Weights of a small transformer language model: 7.72M parameters.
Each number is 128 + 32 x the weight over its row's rms, rounded and kept within 0 to 255. Layers, rows and columns count from 0. Numbers have three digits each. The size before them is the row's rms in percent of the matrix's.

# up: layer 2 MLP up, 640x160, rms 0.234, rows 281-300, columns 0-159
# down: layer 2 MLP down (transposed), 640x160, rms 0.213, rows 281-300, columns 0-159
up281 102:178128130118191117144099116142108123072134159126127174136141093086139107117111078071093115161149076134126170124130130168065109105094143160114086136128122071049116123092124133089192090112108134156098149149123116147091147118052123132193133084152127131168120136113234151139129108107166140035138146166151107160175041121104163092153154115117137141120117095100131145159153126154146140157112182132158090134071090097168083145181158103120146120121129125134155095139188136056125177134134163
down281 100:147123100116114093094146195076100145179154103149106077095070183138175160186150192150135130147089184125146062168111115146163132152165151062124173135126138165148140105179111110128128152095136131127091115105086128148121164092212083184040098121134126167075147141142107105127157123147130092178067131115144122136118175101147076169102109201139097067170127145152132184115138140142089127110141076124095153150175163113088160116103141148123098087135124147104077159086115144139110111100109103
up282 107:141164084149125110126119144125121139149131120063121151128108159152164089125119109156106138131095131118098121134111126158137151117161092192073147157160188091113122100112129136125132172106188120051123153121141132109186151146186080102103168081164133158178178101130076165087129128084136162115125136094122107116092110112075042090070099124100085100113108118091178157072150155098200154125154113052176160111118113074108127072098131144133158142151100112120201104145058145173189109159109106
down282 108:105153187057134130117131106101150104153107141160129062169136119135115148201106072096149140143119158124149123126135113125142076108096117059181097136067068111095141157138129168134106127134069162193141118113073095135124126118044137136117102124156134104062038095059176086135135091144117097123143150139115130093137123115160132145106103114116113137143107114122090111170127098109097112119140124203160122181107144181128149198090073103080119122083191148129114172122154161088100129127185174
up283 086:175111104129113144134122110119106079171164091186107113153106140108063127141030141116128138139141135101133127132128101108128096112179152137119118082157101155194119152084104106173100190133100131128099108171131166106083126125152112164079113174110112120149139152199155157161105047156074083147111138134174139109119177083126158148153133099102072145108091060135141207094158079181134066099128126185122141092133151103143122122119225143131121154138134155087114167104086083136119168092102152
down283 088:146122107082144131086168108051169172131141170119101117088151119110123170122200122128153094123125163171120115103166149145109151132137161137152150147069121095063090164161162157060155075094151067123132156036070125158123119080159095138106111056106139100081103062051087066116150158147175145108126109109083102130077106147128109116093141134153145131164172196143109076113112168097136165162139145104129117154131129093103154146158088151122134108150128159150150084075126142117115122153108072
up284 090:119090186141154163134123089102056104128154105141136105093132108150104144167074179109118170100146226128157171193091126081136121115132116132134137117185095118132137144136138051173042117121095093142129130122140154072082106114082136108141110151141183122108110130156146125106133100174160171133177122189108127148197160125141127149141112093105133093132165086130068063166116124093185152153135146161115100135141084163114162113057094118106099104137135171080088096089105091133145126143048117
down284 097:110113111145138124147111132117134104080128153090117127146144130128146117158124117099192135116153060124162129069163104149137127139145120124146093091117104154123096147141144197128185112099137089090179225141123185120136141108163107138190146106139073146173120084079125114147115072072177127093102040155115111054111082137115118078119113142165054117165119108108095164108130144106123183137136105107138153144162187111086063059169196130170098140103117122133130191136121102092152114095103176
up285 099:110122114172107118131217124184124111145087095144071132096123139167141145140126144111160107109133156131175127130088124084118156139095112152144129119149133130145142189181104105142041123136188119182123150118135136125157160153148152139160117142154048127168147112159160222159167076201131186153132156088153137150124115129184141126113136153137188188099142136204109173224160105107157105128107146146139132134150123157118158073142161112113127162189142171105176150173184151136141136158156144
down285 094:170120156095132143143111136087124117114128177106132110143176080169097097106069160180161135204093131065126150097173127119113161110078129166122125103067117184114146102121137188117163169128112085088138151177050093148145117177095119159130201118093141218132098205088123109149141129046080163111154106116088139119158161177133097120144136099161105056061080090105130154085123100125129152121126119092156177088143075141135106139076100136131137144144149128138113121100143120111138121105129118
up286 106:139127104141172152128212103129090166190109139138145165129142215137084094120140175146192125050148168113140139114119137099143123130111121153172047163132217142090141119143114182119127142138181105143127079110170091142132129148147116099104117164129131108125140125138117113126140149119146056123136155163154101124140117115147162145184066135142138086186154101126087119185063174133136111126085087171059125139155129076112130136105184185114184155119111158205148154131149103151167069133114127
down286 103:155132125134129132133154197109127100096104092147141172158111137102108130138125108126143139149107072135150144157166122197100102161172135124177099145184106138195114084140141156168179057109076167150117129129147151116131099172143113165153112117066135149129106112070158202118112096150133213123168060120109114065141105086076111097114055160169117165144103131122162184105133145102174139101152165084120120174137167146126129087104065070146134090136129064128160056127129088094145117138098152
up287 101:113139088124106124106143108091167166139131158180047089102122135129134116158192122144165117166109088139184153117116106091087138093177118128103143090167158144094172110142108176135102161195150053107110057146123167110124130173139131188118182142137125178089089132112136127151157081056146117106138164081143122087115133161127108080158123143179134154096146119124103096134167115092154214099126086098129162117069139081149099120135117120175144184145119187184136179147083113166121062113100119
down287 097:106138171118151109110134089106087100137119160082191123170116090138104124126097125103111144123158136098128121123092126108194118172130183114154093125071097066102075105115063104115154090083134119116215184089142131135121130151145139115116123135110096092161157076148124120110118115218149106119110079184167140140123121122123162140119159128077105096191095129135106159088096162165116064140133187171164134113117135162058181066161137110096110069148115075106108056088128115108106179158166107
up288 102:115127125077138136119143119151176158091183136085139110162149130125159087119167126121154078117067185160130078148137172164177166183196160084111073090084125113119069128139108122140186126115114161105061134112170110102199131110126136138093113087089115135110126100113092085163108084088083173098099149078117115116114100146116109131115106095155147118154176122128115085111094117094093103127090193144166133134176047144167178069095082166134215090121085148101114122142097157146132140113104111
down288 093:176113080157118110134117114109103138144065112119151147091116162125130141118049157149121176154146106146129131105116127126128082119043122177127185145171092122127157126099105157125073153155120066151163118122133151076081135132117100134162134136133105128110090080127144150115156093122137055191148078152170143147125144111159145108166105126121108150072110140158089145125199184116209205125114112096073169152103214117155086143147167113156044103133120096172149082114167115160081140157118158
up289 110:149139134117126137129154183106080164100169174172140083176142123164124127192158135097181141168117120137105101099170156132130188146127131137073120145160151065170126157141114089135188069144103159119151068179119144122119098118153099145141121160169130157077156118152108128156152155122192117130068137163121096130142106099122033190128153155116113121111160134165109106117205129205162108077105093171047104130178104094105132096155141121142138100205091151133107165165153090135121130123118082
down289 100:158151105127151100080167106107111129183037110062141128120097144118100201161091116115089160083115126139161156174099097132169125139100130128163129143125162144182103094144139098165114208116112149186127148083150120198118168125130184168102125136101181127157093108114160129091173167176072085100183152112128127169127146193165142146112108119140154109114100140123148117047112128085078119185111163137152134142118121135164139156079123114100161125076197151120151059105134140165083126115151081
up290 109:105101209093132177164098138176112113097153077151099137154110135149099110149119070126112155115145083118150127113121233207070189171151146140153129134110135138089142107083129118177109116219176135135108089164116153090108151103137107161121181109113107144058098157136133139125126120096108140137136101128103036142045118114162081098098112100113126132119092097091118128097070134167113153084136129111143165124117168135133123079158136117111131158101064122102172201139090121149158127142090163
down290 102:123158054114135044118107169099129121141094166123097114157081117088139169126148139110178085104094148163097140120117041073174025074131126101120112100149113153142125139178121125111127144031103126162106142073170128197155134136093104063139088165154111085161154130107167079170124153136147138169144154122150199095181098126071170128152147141145133143130167154159118101144153119084152113182137154153110097149136117108094125109102162147140133093126193123160087093138125125131098103121155100
up291 095:181068130091187131184121127122108166149149141169081148099081115121110126116063136111182068088181121105129047138118133177114128095145145131095169152122129099131152113127182082157173100088138127139135051147113109109163131154082091092077143109141148159082096117114159118183147082108183090097145166118117129140109126158093185164058119134118105075153113134094098153140135119132121036104136124118167113091133112144162182141173098105163128137132166111140076116077126165062142127122127197
down291 112:159111132094114151083181146173097211179147095121130125139142089124155142095117105083187145093158164101158102128180116092187155140097121113124139158137153169094044111085156095125214119183137122129124073133070183092112113147125121139169113129156097158210140123072154162068183113128129179155106140141118167137116183146125159161144149145139130153119185090057123090127126101085114143149146130139162132146135177101090140150184149095186139148102121089098142107169134149130148153097161089
up292 095:120074129141159064106140153125122084096111134065179068138119140075122132169130123093088124120169130147126107082156170180143102051101146175123136123176131111111177111137149111153176088184103166092096123142153152148125082111111103136199116086134171123143166139110129121081124103106197117130163123124095044216157020113105135118138126144113102129110125185080096151090096119117106194125119127103105113155126071133172167111126112085134185123123148128138110151144138116148122192096105151
down292 102:124125156136181158135130164105083135071098103133095164118097144141161151132097090124166166118129156103136114133105104147107181130154095137142104156060178122126184053154113171092148159132165120154137102145081126084087168174155159206115144179098164162103098177149207094135170158126133146096067124097100125048139151131104170159123113121094157119104115138184148094073158165169143101155103121143089125086082191089167135139126134157093102134111128110092174068144147093148116099199099147
up293 095:106152103100137125128122151105069160108033113211152135163161104113143108114096068162098162124122140113065120105126128175132156107112077083089124178134107132113134087107208163101170111169127147089113117129078114086127133073105100152082051134140118126120124130123075126179158127201196080131103119137146117181131093158138153170149143174079119165131136117113157130130085119139164113071084163145135148151150096193103159099163108202158164166121104104122165143118147096141113119180111157
down293 097:175115182130147144070133128159108115101170075107152116146139178164133113081203117074154138136108136155115141181136129120153172114141158077137132074078130133122123061067103138177121153158152121114120116150143103146164101126176155109097107041128151149134121121157141071072135140147101169135208124168097144074186119094116096047101160092157162156148131149154113130147107131128088137133139102152096097091083069108135138161122101140111102083102061134168091200100147099076155132115121071
up294 098:165087098139108139111109139128129107142090138146123142076126183194196078099127147091085106119122150092119119096115079112058123127096188139134113126133121137141118099145131119095118143138116114161163167127138149094102137141127124097125114109130165068083107103127088062165152149171188117121135099111153088127112164134141156128090056111172063166146079103077077126155158201120092111143181136178121072092123159207135157129142117205104164093107099148066070144110099160198114094144136158
down294 110:092100200227126183148183103145098124105146152130160170137143085147103104060129149099133138098114140110113137171079140126110143109110120090130075143141104165162102167102214158090080139098125191148163125142125076167149087133124166137116145116131138140114143135153141064120078127116096202185105114101084150116140117194119083189079122089166127138155129121119134131144188095135160128141122125136140137073104069133128203115107096136149165114120151120071097193190166097144160106124124118
up295 106:192139116160109156135119147149080161160157116145156179143182179064124067113135135105106080119126150143087163128157072162152081160154090113126068182099119128145109139120114141104151063181083120117110079102068129116116089141161098161132109065097095125234104146129140167153152127130140118188149118102147139079172105075134134075093154140084110132062137107115177099143124146151096091160143128148108112116093152132110064178116123116172115103155148122039115131119109177166142177124128132
down295 099:083106170105122066126154062104107089100089121129103124091052100132163203157103108172165185125123122098114113154124155148129201116120194161107152093108112122115102088117094116154098205106156133141136163155160129139112157121129125087108165170160138158091174095086114071123140117120091088066126100156113123172101123120149113161139099131176153111186105121151103158127087113124138188111106131083158174125140132145141193092106176151045161132074109121207107126113138067079137113111126117
up296 102:101113094153212147147126036106150165097152119135137155157150144113081199141101149161138161156119149140135167116172091117143096137154152108154106120149126118102180186157185115121056149183165086065167142123113147122149120124162124176148139078101124098138117119156093126143152092119079160113132110134067102131136148156092118156101194125093120073149141149127100170150148134146149143155098040118135163111102099106167104097162116131135122079130103117132148082089127213174107162196209150
down296 101:136107143108071132132146249162071099125123123106177072126145111159171096109133143099137151124155105153150156103099154082115170168129110135121132180149145123146091107103135102129244167134118158207096096160165114118128119046096085081122164179124116120143187149161138120146112150146148158156125169128169107130132116089126145071163102152149160180141121121105129091140139138117138123140142174166080104161142098152093170180106113145179148152100153163129123149184088075102149124066081106
up297 098:123199165107117091148047078134144126143097124161154126117109134124169151102166145176145155085106111063088150140068137097124089107153109099110119151091109089160147111079204127135126163081098116150128120106167104133176115113090124158132108143148159122120134109036118123100119112152141115079142185187182136096082103068157162147105111107157172167146127171103135199090110153154113130173099121117204133087118130127096138169078091156080142182153165113173128057100096163132089134116113129
down297 102:136108111170147154101157180108124128138137124072095141118153128120105094126140151075139071121169158151160154127163151144143146111116158207131165116157141156107144076172082098172142092200159168105123164130107128164069171132170149131105157103124131133145166085194159088157126174132122079180107134104086133149155134236108094122113121117084112165086152095112118074210124120116158127104120113099076087123177107120123128102187175102134176050111107128084119141136132101128199134158146087
up298 102:106139115108108090100083081162076134154147132118191110149160114116147131098142200095129148105108082139139090103167104186141129166102149145160096097036134122124157135120155090135159105070099087049115200097127103182145087113148076132158127140075169141194169130129117091130132189124117190185079151203119128079116106102156096197131136099112103143134065162143125093139092154115161126158167146163105126133135100136107118113046144090143158134114147161123131124122150175150110133144089098
down298 111:141161153138118135133153209144146135101207145142082109175142109069081134186124122152141072149139134060126136135156131095139124140144130156079153112125117131132104144141148157058135166117140110178112141130104086134084159124082076106097106152127124102190200093035111127101153134117184130109110068186123147099121116107100125155061090124123126157077092124156113146113176187135069164084096097063195080087088130157118173158149138150115093172162097126151113130124141112124121140110109178
up299 101:136161162110079124100136102105063129125168112115102073117104149115123128099125161102108114114149133077194183131137148144118112104066094179090106165097170117105109176066091073059100026140098115140174158127143132177099084110141133140128125183160126106119128057118143153151097133154161147178146191232163137134100134094107118137119111200097117124127125122088080143119160151116132113137159079127131147083192140145110132114115137100095150171126187140150105137137115089112105156082163081
down299 102:131086053156136136135110159152182128150106146142136159128149083095119135126104119113127177108097121200114098131150115111122134116143172117145150087162104127132143135122106141151143191079129095117058072124123157097131143135081149121125131135091152123148114153156114077126129082147124127079074061041087119128133063174114148118129095077116123132101142162145168089127067114125167113124048196088129148193066094094136077139102136112117100079142070135107161085096108171123169081186058145
up300 106:105089124143108116177171154146142144142126129193068131161146125088133124104178124135104148142194119124145148187171114155150141095168176159108118115099094136101153139113096184129100140118170144177134111091144136131131143112163148158224105207115124149112127165107119168173132108120155126096097140136104117144141123136157105117138119169109137192063175174127185167147161165113140131034200171175110104126120111119143135103180158088114145194103122047088178111180080099122130103153094090
down300 097:114156146109153163060167102149089132077149127114157141114162151157137153127137122093155129131077124155140147067125180104103095135124119079133127146161238105164071158161187096150192097123115137080139146179118163160096125102105129128055128032138082123155125085142121101073097147142137140176133128108136189103112135107124169171128124103193175107166118113122086108107141087121166142202135135101159147126138137153170165135088075143111120072111133189172075131102161146129093125130169157